config = dict(
    d_model=640,
    head_dim=64,
    activation='gelu',
    norm='layernorm',
    norm_place='pre',
    norm_eps=1e-06,
    bias='none',
    tie_embeddings=True,
    parallel_block=False,
    init_std_qkv=0.0139,
    init_std_up=0.0139,
    lr=0.00541,
    beta2=0.99,
    decay_shape='linear',
    dataset='wikipedia_en',
)
Each number is 128 + 32 x the weight over the matrix's rms, rounded and kept within 0 to 255. Layers, rows and columns count from 0. Numbers have three digits each.

# layer 3 MLP up, 2560x640, rms 0.167, rows 1669-1712, columns 320-479
157119125147096071087107152123099062166161110136135163151107084168168100072170179145090138104146116166146132152114173109214134130153086084157204119091101173189079142136105100122173140103127063171099110088179172121120118135129132107136133135182082069119044194148081155126138086100161146134153142174087086165174093099172114121165110118131117088173116091146111170153102117216126025114090134152098124176135145136085124144106082104123150123118155176132153104165119171134115157116076179
127095131097138143117160124084093134152082121163128142102174113104132085198143137153117081081147142181117102138135184162078123151089140148109093118114053143109116115134121113124090164117122074102162119110132105063127172168133171127106071088130133161153151152129126154199092197155146151100102131098167072102111126151179086081157117106139142102137148163157115121124149117154118150115108087138176111127121117128170138078098109144129097122109135140112151087125084119196086143078121076
120144117152161150140112120128152074143076123129147111114137100138122126094149172099105117150102107104122137141057114167114147152107101173107118103112115129177131100140135113107143069085110145158104107155094087074172131167152130101152154155156196073160157113164110115107145117132156146096116102144124129097145097072163119116145116151110152135132162132173072161200143108099134170134125044144126147120107091120109112085168123116130060047147178146085177111162134116131149130127159179
120161148209089095159119125125120155123104152123113105129140117151151109108138163125151142143100163172140095150163182148129183140142160180097152198102140193129043091158124210090134131128125115100132083183118088157132112140120181100101175047099114178161130078116209140177166098147115177130125115127174113078132078106083096130154162155096130159088143112115126147128106168062120122184215145129124171143143153150117107116081113122142123171092118123144157097106124100125189129047113076
103137131090140046103110184128225108210149185135123107117170165139082171137054068069031070111150091101138175144141077178165167109221113111136100149072105059194179118146151076124087098141162118079142118080169060100138152157126086113135126159100098093127130093097184114101097111196107112104095119142105094127232113168111126133122117180158178103090103192141163113210100038088111134135145157127112113115169112121031190125098164156153168107215151157085122109086127132054089110162132140
146111182106085119127171119163147094129222117110118156120112099113126113103040161112085147109123135166132148103146188104084130137145108162046130121118159167131084123130181111114127092132167123167114144145151114128114114123188090080126119154143099107144070150137149113114106103103130100193162125138132154087127148183159098052206133138134051100098142146187159148177149106174194166110168156138073144112157185113126125046155111088154138126144123177096128128130124075154148169151180170
084118154091121088133157148110076152141139131153123047096146115138106173113068027213115171171121160140151128175152128154119102156143163100093051160146098175105136146128103116142095127129075161137125154134039100196162107118139154122141117146168126175189095116148128119159164094137090133165134114154126130134190174113130115174090191103118094090158100079115159134127140113146134168148122107142095155134151144095141112096121095097142129145117138137161174078137125068148137179142167159
160079087167120099141122128052138171128093126120157165120145129099118084164146141124160112100140127107067109113159159107134169100100146123126124092145129109133061113084110095112129094146136111121146154114166106102136128151115117121055172178151126111116155132133081108178148122119145097110139113130182100121115129173114138103127132099115212111130141079127130108107139185058149124142157118125111138099164120112071150143118147145118144141072092127087127121102089104090144141161166145
150153123117109109102120163149122142090116175130132101129080083119173161098121073119083162105159128141130071096123128152108102079119120115122098127130121073136086125105104094188090253148174112166100045130130119084096134153115144095124048109096157138141126103106141131112135126169130123140145081110122177123117171158140135137123154148110159113083123124130187172157121090116062101178139132122158152161126150141148189170133118161123147145163098120140092100158109196126132138125156108
098133135150144130113096114121132082118082116134109126122127120150109157152162185151126119174155134117144082113101187159157153161135111099124123115104112137154100085098106104092140106089129126085160082102185142152094152146127152154124151170125105129077142161148108142092142133138150154168142127171170088124125122130120105095138122122151103095128153158107176143159121145123080103117155124118130133096091140131182112108123119130095171153125113148104147149070147166077108099100110125
149174083176110117167147160098119134106152097083087159111168151170099153157118150119204076157139106158128144108082103179150119051122132125142132128127146106094092123146150103171116119158163124125172194124074055151177160104135141152186118116133145135130163128073113160136147125103100130141072091154130105100111163169119072188090114156124203132150126104101109148070164137139115121142130143097111128125100121120154105138152111092141152165085091165125150090134089190120150093113103110
127117139103076151130177132106155122170119154139128085122122113103144126143135127109097121148138114141122118137168138165162128123117122095162155139133126131158083150172113135097104164109122132121160104112137170080086133137110141142116162116134135105135145149117118142122125165093140156108146105165123127083105174180121136139100125101134157149130160149128163114160109084127112106081076099097129145139137125108119126087148122079140130118132133089134110154148085107133132100121127142
141134109143081129122141107088124115127127138141119115125113107183141048133133059120106121100151172136130135106148109171144113151131134140125097114108149169124112188185122120128124101164117093167090105109073140179166114136117159135127116145115163078125123162067111175171091115110125146090146164127099111102161121091112190116140147143140138080114141131083116078099161141110082194090101138119115155123133125115127100181143119147099175099128101095118120211105176142126138133088122085
090128105125042086155177123097103098097126140165080096097135176110168140090145163147082133142142064137127107170176105091124146093095157157132128143121135131106108123097197098113125133138162130133100129173110074074133126101133085159187101103112099089143128080126141082141112105115172078101144122163150106097079170123145120106173171139136139116105155157139160120131196166136144108140120129102121106117154121133143100156124151134097172143175052120167145097080145078103080068129130151
133114083152156104161090117140182170149113106098126124157191085098149162104156143141135071125142113109158110152105100117156185150154088172157080134127146134147117116130135155098160135147137178086142113188173123103116106144152090146164139146208141176102076095181155117176139111106075105148135091145134126141136203103152169146143078110115124112186094131129134119106178107148169163125112146095095145125158121117137135114187162092175146152100106170185127149178137126175163157127110115
130111058086132093136059142140084150119127172123137077112109147092118105107189201140121174122097102128068146123164120089109134099089098128133141102134091137106117121108165149169158159149084088087136133102125192126083090124152173147135146103101134104088135068079109126134099117105138159127144152138096128115110152151125093122123113079108163097128099128102076140128040148109087126162144106158148118117146111132124125116167125133106142028119156155147118169163078149169096083117162078
091090101120150067110116132107131142090168097104168087146077069127165173174141174113064127073106100070138117105151143077197112139166065130165082087111146153093120133186120141148115141155122094096144077092149088152126147110124128187157145130143179117152119082127075175151114137142082115119115142106134175134155117083102141108132118106135117081140153123122174081149171140093099098136100099106134157120116123255185116110159120114139152171143080140100143148115132172157121107123177107
123123090134130193132083187177105133145165114145087149114196119151086086140129097116048141139184161114096146144139125110126083134138132136137173102120113104146174115142155124109116129145163134145141119125171127136150134164154151111174129140129089138187071118151102178109119137104153153134147129112129138117105143077139098082124134106087180143099143173124185166172175040176199163134151076124105125122195136108119110088157095110180129163123143144175166132146170096119163087111079114
102106093088130099162080147186151115097140166163161161116099112172142115104132163166150080181106148087113125109095172090134096078100158151173118065126119113170181121094122089134141087128127084138074179143150108156089138120111105092110143053185099082134104121111184158122121139126090132114147172143165143126110134149197115132148153136129131186138102113029161122106135114125203154150138113111121128169134175107144118111157134077112107149141111158087100076132139131027134105090119146
145142103108162114116124136159135161126156133107180097115137112130141087086072114094163116096131105137153128126112135133136125097109144163107154105063136152205100143123145140081120132130159101152143075130125132142153108183154107152129143111091158135140135131158113148134108132137141081092133103099136158139119169118103109113134085109131109103080115155079166127179124135087177098129091144133102164129144134137063128133126058114162086134119103079170127106137125142183133146114139105
102108091140140186164075168131116134093124084145107133095151133127127148183084160105127166172129157105142076187150110107104142121081101081098132129109144125120122117151080133107093189134091098136133116137114092144126131132140123220090152149122160072118111180120078188164128174135123116121116149121134124099126084110149149177116136089122107125120101122098108144088129119127106120154185162132097112120102104146136133154137109111160145207157123130171163089121124135129151052150102142
134135078182131215122150163073063161098161119148115140125075085192091169110148127039164112144151061171141140122147156070048110120159130075166121114150121171098151119133086107104158129105167147141108181153176127149146160145116164161146137091092070125105104118167119154086053094143175122098100124122082147109117124116140096151124117134157073138102133187115138119150125132119176175101143121139255070144099144125117134104146091144107090189169136120146121098159063130109159101132169099
060115162232154098129148140112159169181099149094141111130118131136139100141089152124159080084103131139127110080126091148085155118110154153122097149140091106111119167165124146114098154165122159137139144152083115138119137120141163183096139125102078113133114162149111127103093171126139123164164097107110117153103112106137105112133146106143142141113181098170098127122125149128147108083120088091162170129114172123138083116157121087145144127101157122129135131034169103132099187134107158
120084173160086045106120138065118151159144062129053140076116154130103203159120120190131079117168114160139123137140128143065123125146144085126130163122104122110068117095134151180163125132141211132146169135143117083127167160131148133123177180175132107153099104129115123140176137118118103129145142110154174194160122065170091119157123122162115156126113126151153073154092117131088185196166108112164191128153133149135130172121105141161114116133109121127150148136148143138100135092145170
062116153125132125131080107118128097141097122138126110119125165127113116122186159085140139157150159124113085169132133118116087142154158110084131100152103142148099108092123166150110150090149083127104122113120138173165143172109133173175133154138155132105116107118090062147103125106097115098169132138111119094127103137118149145161143074162110113087161170073107089141115116133180163136088147103128109162160152100145143075148127175053157135120109151096117116120153144086121100157137115
156100187103098116116160123126079140123083148128135168183138079122104130093158127082143075171155115112150177116139144098137103143162110097171195173127155069137098175138197153113155145132106120107142125140112139160139132128123128132131120119147074087152151119109185122099113124155086173093126128089115158087056118186127136157172151122100094171140134137110157119166150095073120060108169081174190127138143133084160154128115175125203147095120103075091093173152136089113119162123153139
130117192172053103157132067095066132133175123118076076119138084129131165111137135129178136134133122135107126083145098153099107114133141131150156139138076106120122084162161150136149162135141115159170119129128129173132139093105144124137108109133097100080071156083118138070202097142197156071100141092164126123133115131171151244104111188127126203165087109151117114126178131132076135092103085121090152182204157140124113087063134153069088097143063134094135171103091070224096110112127136
112077138172140150129117095138160147148178130166126144107133144138053135160089059161081168153113131128143100133101113116126126143127162150140133114079100100119148136082071147128159109143182145147111109094088106120158169186137134139130164118089157133154106149100108159159112144123140094120169080188124126134101137133192122205123098091122114107105112079185104118130149111169113148073157172133136128100120139153135127105157098085153154136133093109061095146094049172148121097105076123
114111172163141080120099171147062116130143116150103147102129120119123115161103133120126082164155101143138121143124104181140125171132134159117116070095133143151103132167139114198145153147149101138081077129067191105102164137125148140112135171097129132122113151103088093136095110083136137126091130151136139145097129134158097118135138136127088117133139117131136139140133141112074150129134122122157122123160174137099150102086126082154130147131070059140197132124152144155115140122150143
196154174170072127125135111164145118188097090139163121101122128139111074185150132131104068145130126175144178119124173120153125143162089140141182071112098125110102139099174159143073153150095157115150090110133082131101131046095178184081127084152156126098120115135130153109106127094152107138105106132097128119103106215160091106181107143143131103102105172204114098143146143089129130083097116182164157180113167174131097119196120079140192138174119158104121182166096127187109165119165125
122173111126085110127140111167143103127082138164130140160169110116132152112103184061094119115108128104140099113140246151116135163111131088116089136121110061116131156134135075154121144180085100132152155140135167089176148080078133130114125130125140157146097145163095158113180090058145204094102120146147128101161204081121109088111108136085161139129110133160057127047157142081135107148090161142134134058131155116113129193098151108134111125157071115165079146168144152147107131129128142
142152214185133027109153086154122135150170134153098101119136041142158138144181116121037142066129040067058113130147167107076087119133143101122174073072109128204129143218132122159149139071157173162073092161109139126088112075127114109114191195151082065189112163095152083132149139120177126099172104141143089094171115131116103142109114106128167137129217138149168195130125126132110143148101104119158114222079060191124127110075119104119143034093095128177109066067189066108106129145108176
056104161156108141154106128132111188119085178121092083215109150130085092119073063167158094067098108155109076067123176176112182141127108095166087102104071097097179116106162111166132183224136120124137156137129138156069089102103102151081135129130113110151125107124153096121153164128152105116155143147130101109132183123158187137119164151126140084173136140116110133125141104139109139120092148102130111210106126166107121138137087158165126075156101129123141146124178092113099127161143177
080118131154122119085139101233137172093103108131117148109141151123116122130115155104119075082179096100160126111138108095124140157137137153125148114165113124140097143114139089117076080122163116111188136158124113101172207081157196155091124069145095067115105098129117116125102112126115083164101182158098103132112113150128075099118128141119142160148119136143167141117140089102144159126147092125094165120122126129135094115130114112101122142100116137107104159170116096153149111123153070
168147172161116077129106118144128155100120120175126086082089159158091137025119175149089139162126140098132103106159108153111190134147100150103108167133198133154073150087088150125060098116099150134162087130137067105192071146178101156144122113064094035080115175128188128119106129149237063079130119123102147111124199080091136118156154095133180077122107104110109106145127151121112110126149176106045147120164106120139096127114089113159144133166164059156126093117112152144143188095155086
129113176128133142157115175128140148150152123104160097151136130161118145121136072125118094109102124115178154116146148123111079175099175119143110105072069167126164154145143096115092079089143126097155129181161155089103153074121163117086104109165189088149107134161136129147097093172071112059119085194166077085084142129092156124096135114185098189056166157097134088114112075152145110085120110136143137121110124153133146181081119155160082121089149080088124147148097114099074161099129133
101135077113117156127128129098154123130106148143120148138117092112131113139104149138139143146098135109136144116143150162114161153096156171070083083109128158132128162135179123137172116145176132125124077158160147158142102061124154144153152105196108117070167105149150072109158164077101111154107139127136095142136131101162151177109180131131138108074141136156111178112146124122169048119163164138080125123117128160112162151115149132131135122102157120154133065130122067167142144126203133
126129163145125143134151083095167110133127102126149112062085154095129143182104049140116125134076142140119065095116100060137161183129109123138141179151144123113132160126127135166098037076127138182171170153151180112120090113064143120126093113192071146112188124114120063114124161135135102118119126206093155094049110147169114132117126103124102099129158157120112090101116131149087128135170142142137163128087125115144130108151130148109156087174136116169102102132092116134133141148149132
138143140110063110129108139139146124038146091150110149129189174138072159120182148089134159125125141211168106166145155036171140089152092056138149145123115139179072079118068144123108121087051155152131174147168084072089089055113143224099142101199138117135166151128162170178150066093126103099127205145184114112111112114126056154127154130135056135129061117143179068101125074157121166102123136130142144064119100137159147077111118125143119113147095188096131152075171115099131153095151059
126138077164106139188098093163128117140163121125131194156088130103129141107087113144191202116155131097141191104172094098100128112120118113116167119143067168165128133132133125129123155199163154145128102133201093151180147089057130138123148136158083111086148097165103176147108106103144132138111181135109162094115131182126133107122071123127127123164140151064127149132167121138166082146094136130144087083103156104135136116199145145102134096137167117158108127122155134122143141144140150
086171224063087073096064124124098083117109157101136138163114121127189180145107139100093122116122125135145101070100109120138101071129067180200162135116142134172135092185164057183120166147130076076086163140183120107090112089140100178089140122117164158049118067102125095130139165102127065153133102083100146034115083114163181149127096123103130121095146104150126143175173148109068144155179135142116127140147136073154146130124110110118146084119116122186155104150105068112082136117097132
205149211118108177140135132166145103111167092096174161088162148146159126075209146249118168096151108086146154128117124130106123125140113060101077113092147115121101165153140032194085143198155125070146122131214089071092111158093148060143056116134165137119122131122102142118176137085143161088137200224169154103153159171099117187174128113079139167147186146076158065091175154072124107169108067125126070139176147182155149053137120140121116173179160051150045132138145076130085130095118202
082108109128187119069166158095186143080118156065111105158201134120101110162069121109085159113132126161121105108148114137077087171184151170092099182144141131153077077185085088086105150130113135171139145065103145172103124085105158132058206176130162122120109186153125083156088175167070225182121129117114134148110176150147052075095143182172152170174128127143090159106129139116114169061088087127132219064118164108062169109102134131137132140146141142119104153100034062099140141148125091
109098139185131109158076131129108132148133186131134147088084138151163188129162116045152130110139119170138100100164110168101108130157097121142150158149116152132125100140107129150143146106185119082128133124136112123111135147110167147106153080104107155114114114139159191155167179127135130096176129134157122116137059151153121164081132149126076117053143119179116152090150107126166144129074189118126123068109147166137080112155082144143133085141094191153105140084159148168122082120148091
# layer 3 MLP down (transposed), 2560x640, rms 0.162, rows 1669-1712, columns 320-479
111134149166095155079104139107126150169118139108159198131157094133080168102131080174118148093174164093122114156109117080126073129087116092142133160140138140116133139131089102084149181124122085163100138133186134137152110114091171113080131127107133164145129103170122076115152166172122141121116186138099150153111157064094184146080106096191151155133154110118116146093106095170134151069116134144137136115150168170195131185159115141135111136139124150052147097116136103164113083171144109
107122120084079165115141147110153122177117044140125043110152114107111104083081144121097139121147144151200166123129159156118149126144130096103112109109118133125001110058135082108126116192145109124142175065123188129131111141115114111087170146112145150077105114102080171103098141104214116079137112134118095120098111169123126157207085150105136140140120137163120175105101113100133117089065084088154116122208122133119095101108078094135126123137054134160145144143132129127152055090107111
102132147179105109130132144122156071130077098139116133106073099141087184139147143122157099107091107200180156144123119109093115089115116179085151184126114048164178155148168080134098105074125151120130109143142137091137133119146122124135100138132191131156140156155107160093120146146129106131156175103066136107122130093174160107130069102118081083086105148147090140113169165151108146152129098108065188077135152148114147161176122123098081074121108077103186083085088150161096202128101126
122124113124049079161033134187168139088119107154148138133173115138154134151179129109170126127111104074112105132151130182091158137084136152123201195155147148154085110109157139089088104165106167133173108143123183107046165081139149097155152113131123180112126114097131131195113117154144097109149120155069141057132190146099165135094141134109150083141111137109085095157133143141130131173102076127087108116066120090133102157121138157193098144166184093132088119157138123129125104125129132
133134106154011145199132146107157088169159156095159107102153159162105136118151121140062115145095088115174144175122151117102161186114132161129140155135102167068108184102123153107193173080158141163177091079145166184132112105151119161156164099134141109100072165095106160121145131037096165147161160116159125161155135147110147129130146168099188074139105133159139130082098083152203094126090137100093142180166119091095097076143166165154132204113052159146180153084125061111158088165151116
145103003186110117149192108076073164172108092114128167154116129122104166120172141219129200127147097109079094169127098113152096133203090105116062189103109126115139129150143109072145157117114092104086037154096107113132069165134111147177162063137107174096103139087092109208113162083173169132106183129070125115129101132152117167115093036043125025137213143134150156075204154061141137122076066059091124185128087123140108114145226140104183122091105160108127094167091170149122134093081155
085146175160094111127113204150140154139187118139131153111134084136124131084093136089100153079066118147154164130148107124166052164151101158161164097131081122138137128157122109059166105116119121140098132095103112143133073094142152155145106167094106065168081111162107178087135131141123109128097126125100134126112131143173118106122122089184115078168096137149170078202184131084170148098183117170083181092155047153133148118124110080114139161157105093040058090135174120085095152191113229
142068160118188125135123142120070150118121076115155121129146102154121123111176182119130122151121127123118112164154109092138109129118159117090170094127167167166161060121128159134124111107136130107158094093168027112190142139159152119101144111144157108146123163124139132135192118104032108119111120129134123086092155111143114150142134093098140106147153125088150175104132094079132069138186092135106114108106109139119139126115140146131115166126120130155095170113128133084152188104136152
097148176090179102124107112162114150173141122149101129117144123158153109197116091147164181138114048096132143111116119083160106153098159108104148160148072104050142139144107162091201104115162158150121115084141118101139151184117134157030189131148165121048126183147165112125171166093087160135099067097175125134101172103097143162080126126158141110141093086122107084168157092103170102134135153091138109114129094156160150102156110141116113146081173130167126151134105142106081169119099114
096148113103104120158167158147138138070047111126134102129155117111077130151117191137180153155131129144165162098090168143084138147138129113091113139104051113179138111108157089126106125133180073163124184168136162163144091096102105157104144160112108109134161125121093122132120101124085122210154170135172114135144161161163141140179130146091131119140125170128092158154150041125119120148141163142115091110038121172128072139142157069122123094127136073074164135113145155109095083103143111
133162099096120173089152124148140141138116112153131179111132154149158141132175013158162139139131133115177176204089147170201135153081141095148110134176131152169148077102166086158062108199104148107135127094231087069114185146106150134119161193147185195122098122112121128132112106112138090138112122209123136160111088151106088177159148156113128143110077124119101147088153151139049038127120148137102148163204111133130107110106131162134185090133105087119123094135135139121166141096165082
191159095145082090153173110104084114183153103139099179106134100131118118111129140095120096087071117126152131097177085153182069135153109065134144108132090114121139170099093077158104121180134106139075108159117117174089138141107112171125045146176152107130125132092125157101136145153127100151130102147104164111099159139151149127141119123133097106093159137136132135123130125134150045155116113178147090139140121175164187140132115102135144064173151080211179119139110111152115103161163080
187133121121083101102157140146120149128118120202165163105134148115080141178133134117115131172120149132079132128117105103117092150137165125124135115131122139110124144118175146150143131121087114089160097110144115113136133159119165094139124097158145125114114085117092124164224154156105139119123165112142108108156145109168061104091121131096148137113146144096136146122167164072140078133104170149123123094170068085109149138149153082122115104080130145120120093196158126145126152135127122
091154127103083084128112101102101118072128094088109186087136144114109134111149130123089129144109067156095123134137128098135136107101162117108117123093102123137143154109186131074173113107145091134095129130159110158143139158173116126159112101131171096085176151079110153119167103159107110162181163146131056083133113110119132128216173139120180140125113139115172113115079134119116079152135133168115125150171116183090112150158159096093151130154084175173077112123115122109111122129119139
124114151133114135144100133124109157196059093114160174078171099122121085172087129088171181116130154088137155120110122103177130096080143164152122080122097176213187189157140113026115084116128176100151156171163128134112130131067089188156171105167125105106108128172077156164103084125160078130185155150113138097062113131125111156103168132114169100135102148138120125130169123114107143143121097146126140185128145098105135109072163104140125167144103069114174111085078174111146093102109127
159147081152121054145160098102146150116108113083091094139143085118133100116163086166117135156152108136161143119147175190116095107177116110088113156126166150134171120157139181095177069100121192136126112133096119131155135129102088128157118161118069138130175138121099169116124115137136184137146143141066105182149080129157085150132175139118116201130110149136133168043091069141128214095086145085147135155196103097134071126172125066189140146118155082136103120105127139118154210140160141
114138123101088139154141123159173106084106118119169135070095114103089157122122086151091143154127123127115139192053126124114141125103102160115186100126162182167105156094109131164065136152165164163131123124079126123056146095165113064153154153133080131119103093105074146090123109131085097093154106089095085131103126145170149106124116125147173093165154143082118127097161106064157126096114095110085160159122124134171099166086136133167166181124105154114104113163095152115130106135117149
093077165137157152032131124135125140120045200157127152094212144120157070150128128093162071092145079098110139139152106157189100115147115176067104186084175120208133159043111124119118102110098113127131104082139156119092100110095108110117149128149088118191119100184139138118132150154104115122161064120118179095170159142130080111161087056143114037146099149127114159159106137128146147148140138094108133127096142120169160098183072077149149100182146108037134138146112112049145102138103123
065093079048116093118114154143109156140150130153055084152154119104149110133157092109152123109127150133127127149130097075184110183126165127096171142159165107107130111127167115176109098090089150120110167173112103181186084095078073068137068170164074147160139124115145142063168146115132076143127118124155132087183166160122160236111147077072126149146101154113163132067085133033149141166139111151108139091131126165142054112177152142092187108086176158128138116067148120118070180164187216
125144122156146091120133139118159205131141121114170110162136128112163071126149078117104136096145163117162136139145116103114161081135100117100148140119169190126176144135146089127147159115078112142113088156142175087132114144189120104088131110169145108120096113100162135084146118162158124100103085148152092097157149146078099165102055123144110133105126143100122092136157134118150134162156154152076164150125169121105130121165140110165100128112113132098122116147110109171129188067150124
094143100153140118072190200161217091106082096070087129155124113171166163148109122128136108145091136085178140115154141124168144185216086183164061143164140118151078133132183070135162158166142131173127214099111107128118127145179075077159146095039109123161163154118118124100103061178164184141103086123100133121081158162143144139125128116116176163131143139117134168141140123112098081129106062096127107163148120086046101110152108161161123213166116068146165084069069133141145160127121138
085138115076151106146133129157142100072114211186148149147141125143106098075161100213105090125138028074140142156110154131050150162133159145099177128196102137099087120114139130166125150107109105145157086143160144134123171141122108177146126171198105131183106160077092119117137150098113110177115176089052141176140090110088142108169131119069153101128157095112045107148208147152182083170115092090107230144156102153177183175138096072154074092113083157093145088154093155108118148163162083
125084114091171170127163132130153108107116167128137049096063117125146171111124120150115161091127135089155163114128118162150145176137163167089117125108100160116101126113122138138134150109123152103133174125147109193139121169121122130140127160117113119130135159149121094172110118125146117137114111104122077141112114106166156127126164137105160078106133147095054102118155171153179127100130131135113151144173124153131049204143199125095066045127151133124151099118145177128137122095161146
133130085049163121086117122138121148139158176162139182134108094165105122143141156109154231148146132098202134078108116180155076097138098106066093103103065180133075091113155142174152142108126144100130126134111097191128107126128151124146091155159126061051113120156172088168100109101204104157213078128052118127167136155149120154164166181151135115105094122169117099080145209126104138083156176162152104098123129165136168118147170184110146122155105145122104118153131109131122127114145064
113115130117173144139163147097160141122141111120119121112150169099090131175152100107125162142130146097143115159095135074189134118112101084069074103180067129158138160101113148134163170068164066144132115125180161124137086165175077170180144052157144092146085133165144141161135125090167120155109127165149147175105136134141151077183123142122098150154116157184146125148097120154137123172164162136137141110189108066114165043147147124140151154073189080089154135095129132097160116127133154
093117084138123131156091077128161171131114150157132113115109140136108136145156129161170142102132099165143126126120126154174150087088133112119111113121153187084161131094109069159149078166079139131109153117112111117140117096101117158138136129154099110105123171162197179135120145116120119121123127098145154120168113154111134118154152100133172199084133115113136150140144143165133061067129162147168179149113158143147108124145127133119141172127120186129087102153173143150138142128093139
130147213115139163110145173114083166108141144149164108120133165115154124178132108077206212110119140096091104164134122201095160169159166162146134096094094107090176058138071074129114118124076132138139123114107146167107205109122161077060102144150115120122192094117101131130111153104096175131139121102155088143145157142160131156161159175133090184129111162136185078148119102087148121159114144112158062106177184134170115124128098110153187108143118143156108109113102122108121084113188146
140133128144096170138150146153157120182170172090120183150124106136146136124157132117119164156189120156118064130111071175162161167193150131106144080149092139114137173096145122145135125106142235095132150100085102160127165149068163111092102115079119122144123125119114115125118112147146146135110160200154167119118148112098161173132110147085132155081190100155117079136091165116175107127168135073127132130149153154100152101177154140159116150135092151155094147143112087103183118114118151
136143128107179072086117077144097138157116167127123199161112147133124095101129155120108163149152122110108145145122106112141108076118117169205128110109138119150138101121103100160155119076148068118106170175144147156171147115132179112122099127073138169115183154080100102151118109123187127120091129167083101109106056129116112143140057148118126126163128139116171188105138053127091144129154112106093134121136114145140162121137110135086125120080141126133130122084190156157125099152119146
169186116161137137101167121131168132115152145127134099131104137120154154128137162181163077128120144139189127142141162133132091136096121175105172086067146123159175118077204073144127158082149150094095110179104140130140110103187166117121156064154159068104132081158177107091091140149120133158150130107117094093154100137123152115137191148091093134078146187185219087167106192187093167168089153134119117118158172100140087081149102184126187175118142166158113143135110126140095171180101168
191128107131140180166149122149133143107158080078121076175067183164122120143152103083148142131137162144092109105145186125114159142135115107163105188095091174143107106162114146148130103109160094161126093150158095133169134134121127154107160120130114143070142162102126118127131155103100133170110151099078136079183122142132154124075128145125104126137090116049148156078087115131135138128113110132078142103111144106103104161161135113100121185128071171112143113175126106146095118195130100
149080136139084114129138119168138098127120103128171074196115172103142101197135183122139084151191200083168164157136131101143138170089149091131201139123189075156138169084138174144162133099195094073186137090135195107143102168117135148096134171130193165189183138150222103136119124119142130144144134157073132142124109136135134137148151157131086100092160136153125142086104091185141080073072093146091090195090170130139159079165158128142111117123055149121114109171200112060102130087176144
136146117083053130128119116101121169119070206142121123121121156113190177121069157163120141152132137169105106099189113091132055082082104170168119150165170091110110165121135181123092117162136165131133185095143173094098117091188114124084148204098088134092140105162108108087121139196100130102118151165125168151182093073119146106094135158136139116109095169174143133149167189094162111069126083146123085172147134128091090106128213120147159183116150138162100099169150139120211110085105093
104155087096186127117140138140079131107125086144111200128132125143104105104089133209131122112109164121128138123176119056113151145123132108119093137217137118132113106147136196113105163147165108141178106166146146120189108101144186087088067144099089139093073085099137127163132106154161144148112098171124083107178131140133157092129077125072224134158150179163155141096115111125147163095155091117098135120145138107066116125083159067150078094125145089086129154110096150188135087175195097
163155172127133153110095125134144197141167129106097122126111162131112212157090133148140138079089163148124093164178118132118160160191098178094074143169100119107141105147198150103085141054196174171118098097163080147086092113169124237112100128153078076117156070186112120134123176101167106174139102097133118054077110120101079110141175122154162132151027124153123176065079103055145092145176157105149106142155161157151137118116157140092119170120137123178154153135112168130129105170137121
177063132147144149142145187108159118101068091121096101166186176178155124121146104165050123083119134168121059156129107125151101096203126095104134176102138139143085123153101124147064129145119169136118114117145150146088118163116103039146135173133176167182118098153082169134170131127145081163177150140170122135124122135085143143147132125117134139185163109171135078150082125079088069095137120061149141178152103130135096147128149113163088159152143092082084127133100076141140070108150122
111090090099131095102137104082177142116101126117162127085156089099141135120131165158151127128101144162119097155113169127142126091162113119128110188103145105150106136150176135168128127136126110159107127119138177188134147130118154104123113142098142111118120141111108134166185089119101170143153124163139132137143171163154126115138193154117095145112125218126102115108189111138175079180155127157123158138088112139145148146130110141145193131092130128173138129136095173101111153111161133
157113124161114152175072125130125083183166156100098146194147158147158166158142078129146130061135106160190165130141113156119075142123150145117156166102127086164113111114151166112182111125082106147100107171131174139182132158144152147137061176110145135139178133122106141090136151085142131144120207093108175156081091179067141168131111161072116141091124122154144102060115083136194182113099188156118139122068135126135116111104175169123135116097155109132143114086149146131169081194121112
142100156169157214144127131038158081137091110114103135108101127130119144153125062176162139138137155145070142136155097135038141197171143119103153162112110142183091102126199175128061190159147063144124085062121134095182147132084146109130120060112207092125200111102109132098084135097106090080166217146154141082053121097167109122136117069153061145239187062199167169116142065153095128058068216125191155169152144101158137113136077083140126171109116172123091154124122086137162074153153179
127182175106110138119094113132122183095150118155169154150147138120103101174140105102151157168111070120130126148131109150103113140125149166093085137116123153132087105177143191140112160134107101091098155133134162107099182101119143100112120153128071171112116129188119138151115130142090126184186120045108158124140116126111123123154155108146178158122185061113135145142106132100085102162071123125134156035142145147179132154126113087128148082137108109130167075138146128079102107130124063
137172166178152129166118140103147058137192179073140131126108160117115078041143153113132154063121119130081031083152151167155148131167065088130169165111157077088154107132111114182178095106093101137111153163152191155131097137150101140154100149134187177147093062117080117138152090185197127102157134047082126154120044088120114100093159082188107109148104091140124203125062117211098109105097165090128130130093174142161177068142064127122135167099190186152146116114129090131124132064066131
107108159142157077095086095143178154150097159164106086112148167149076158067189143151132130140096132137126083138115082135152148175182198106143078097140081135095031106102169185103155116152139211134141128187128120126144124193087118137194137200171120089117128107179056130121219200113143200172161076178159139149138141117073073120142077111154155174110147150139118060194111209113155126130137126084121144140129121165136104130118132075124111168140187082078097088130116111135192133129171100
203128139144094101113144083225182133140147128122155147146162169135079135107132174106111077174091107094062166116166144095128129121113140046095114079108168101067117064163096160161098123126192119107139069142142102138151163130116119162143105210123139148115141177131115054107171145103155106164165171119145116074132144144194069211081120134184100041153119142074213145127113109171113154139124199112144074159123131116137086113156109100111082104159115129133091139148143156146210143121150107
060111097214070101177072127166077096108195142096136145140153126165071110129128161136138163198089132116145097118179164113113133125173119149109095134133096110164149076150108147136141169176102161157124093150078089097216169146161107114163077101109094155135154098127107113084174068145078123073133111093159075130139104123114175179111107116111033147092114146125146100126081150188170152139134166088173128081162123129166147115161145121154147117137126136179130133143129132115210157121180107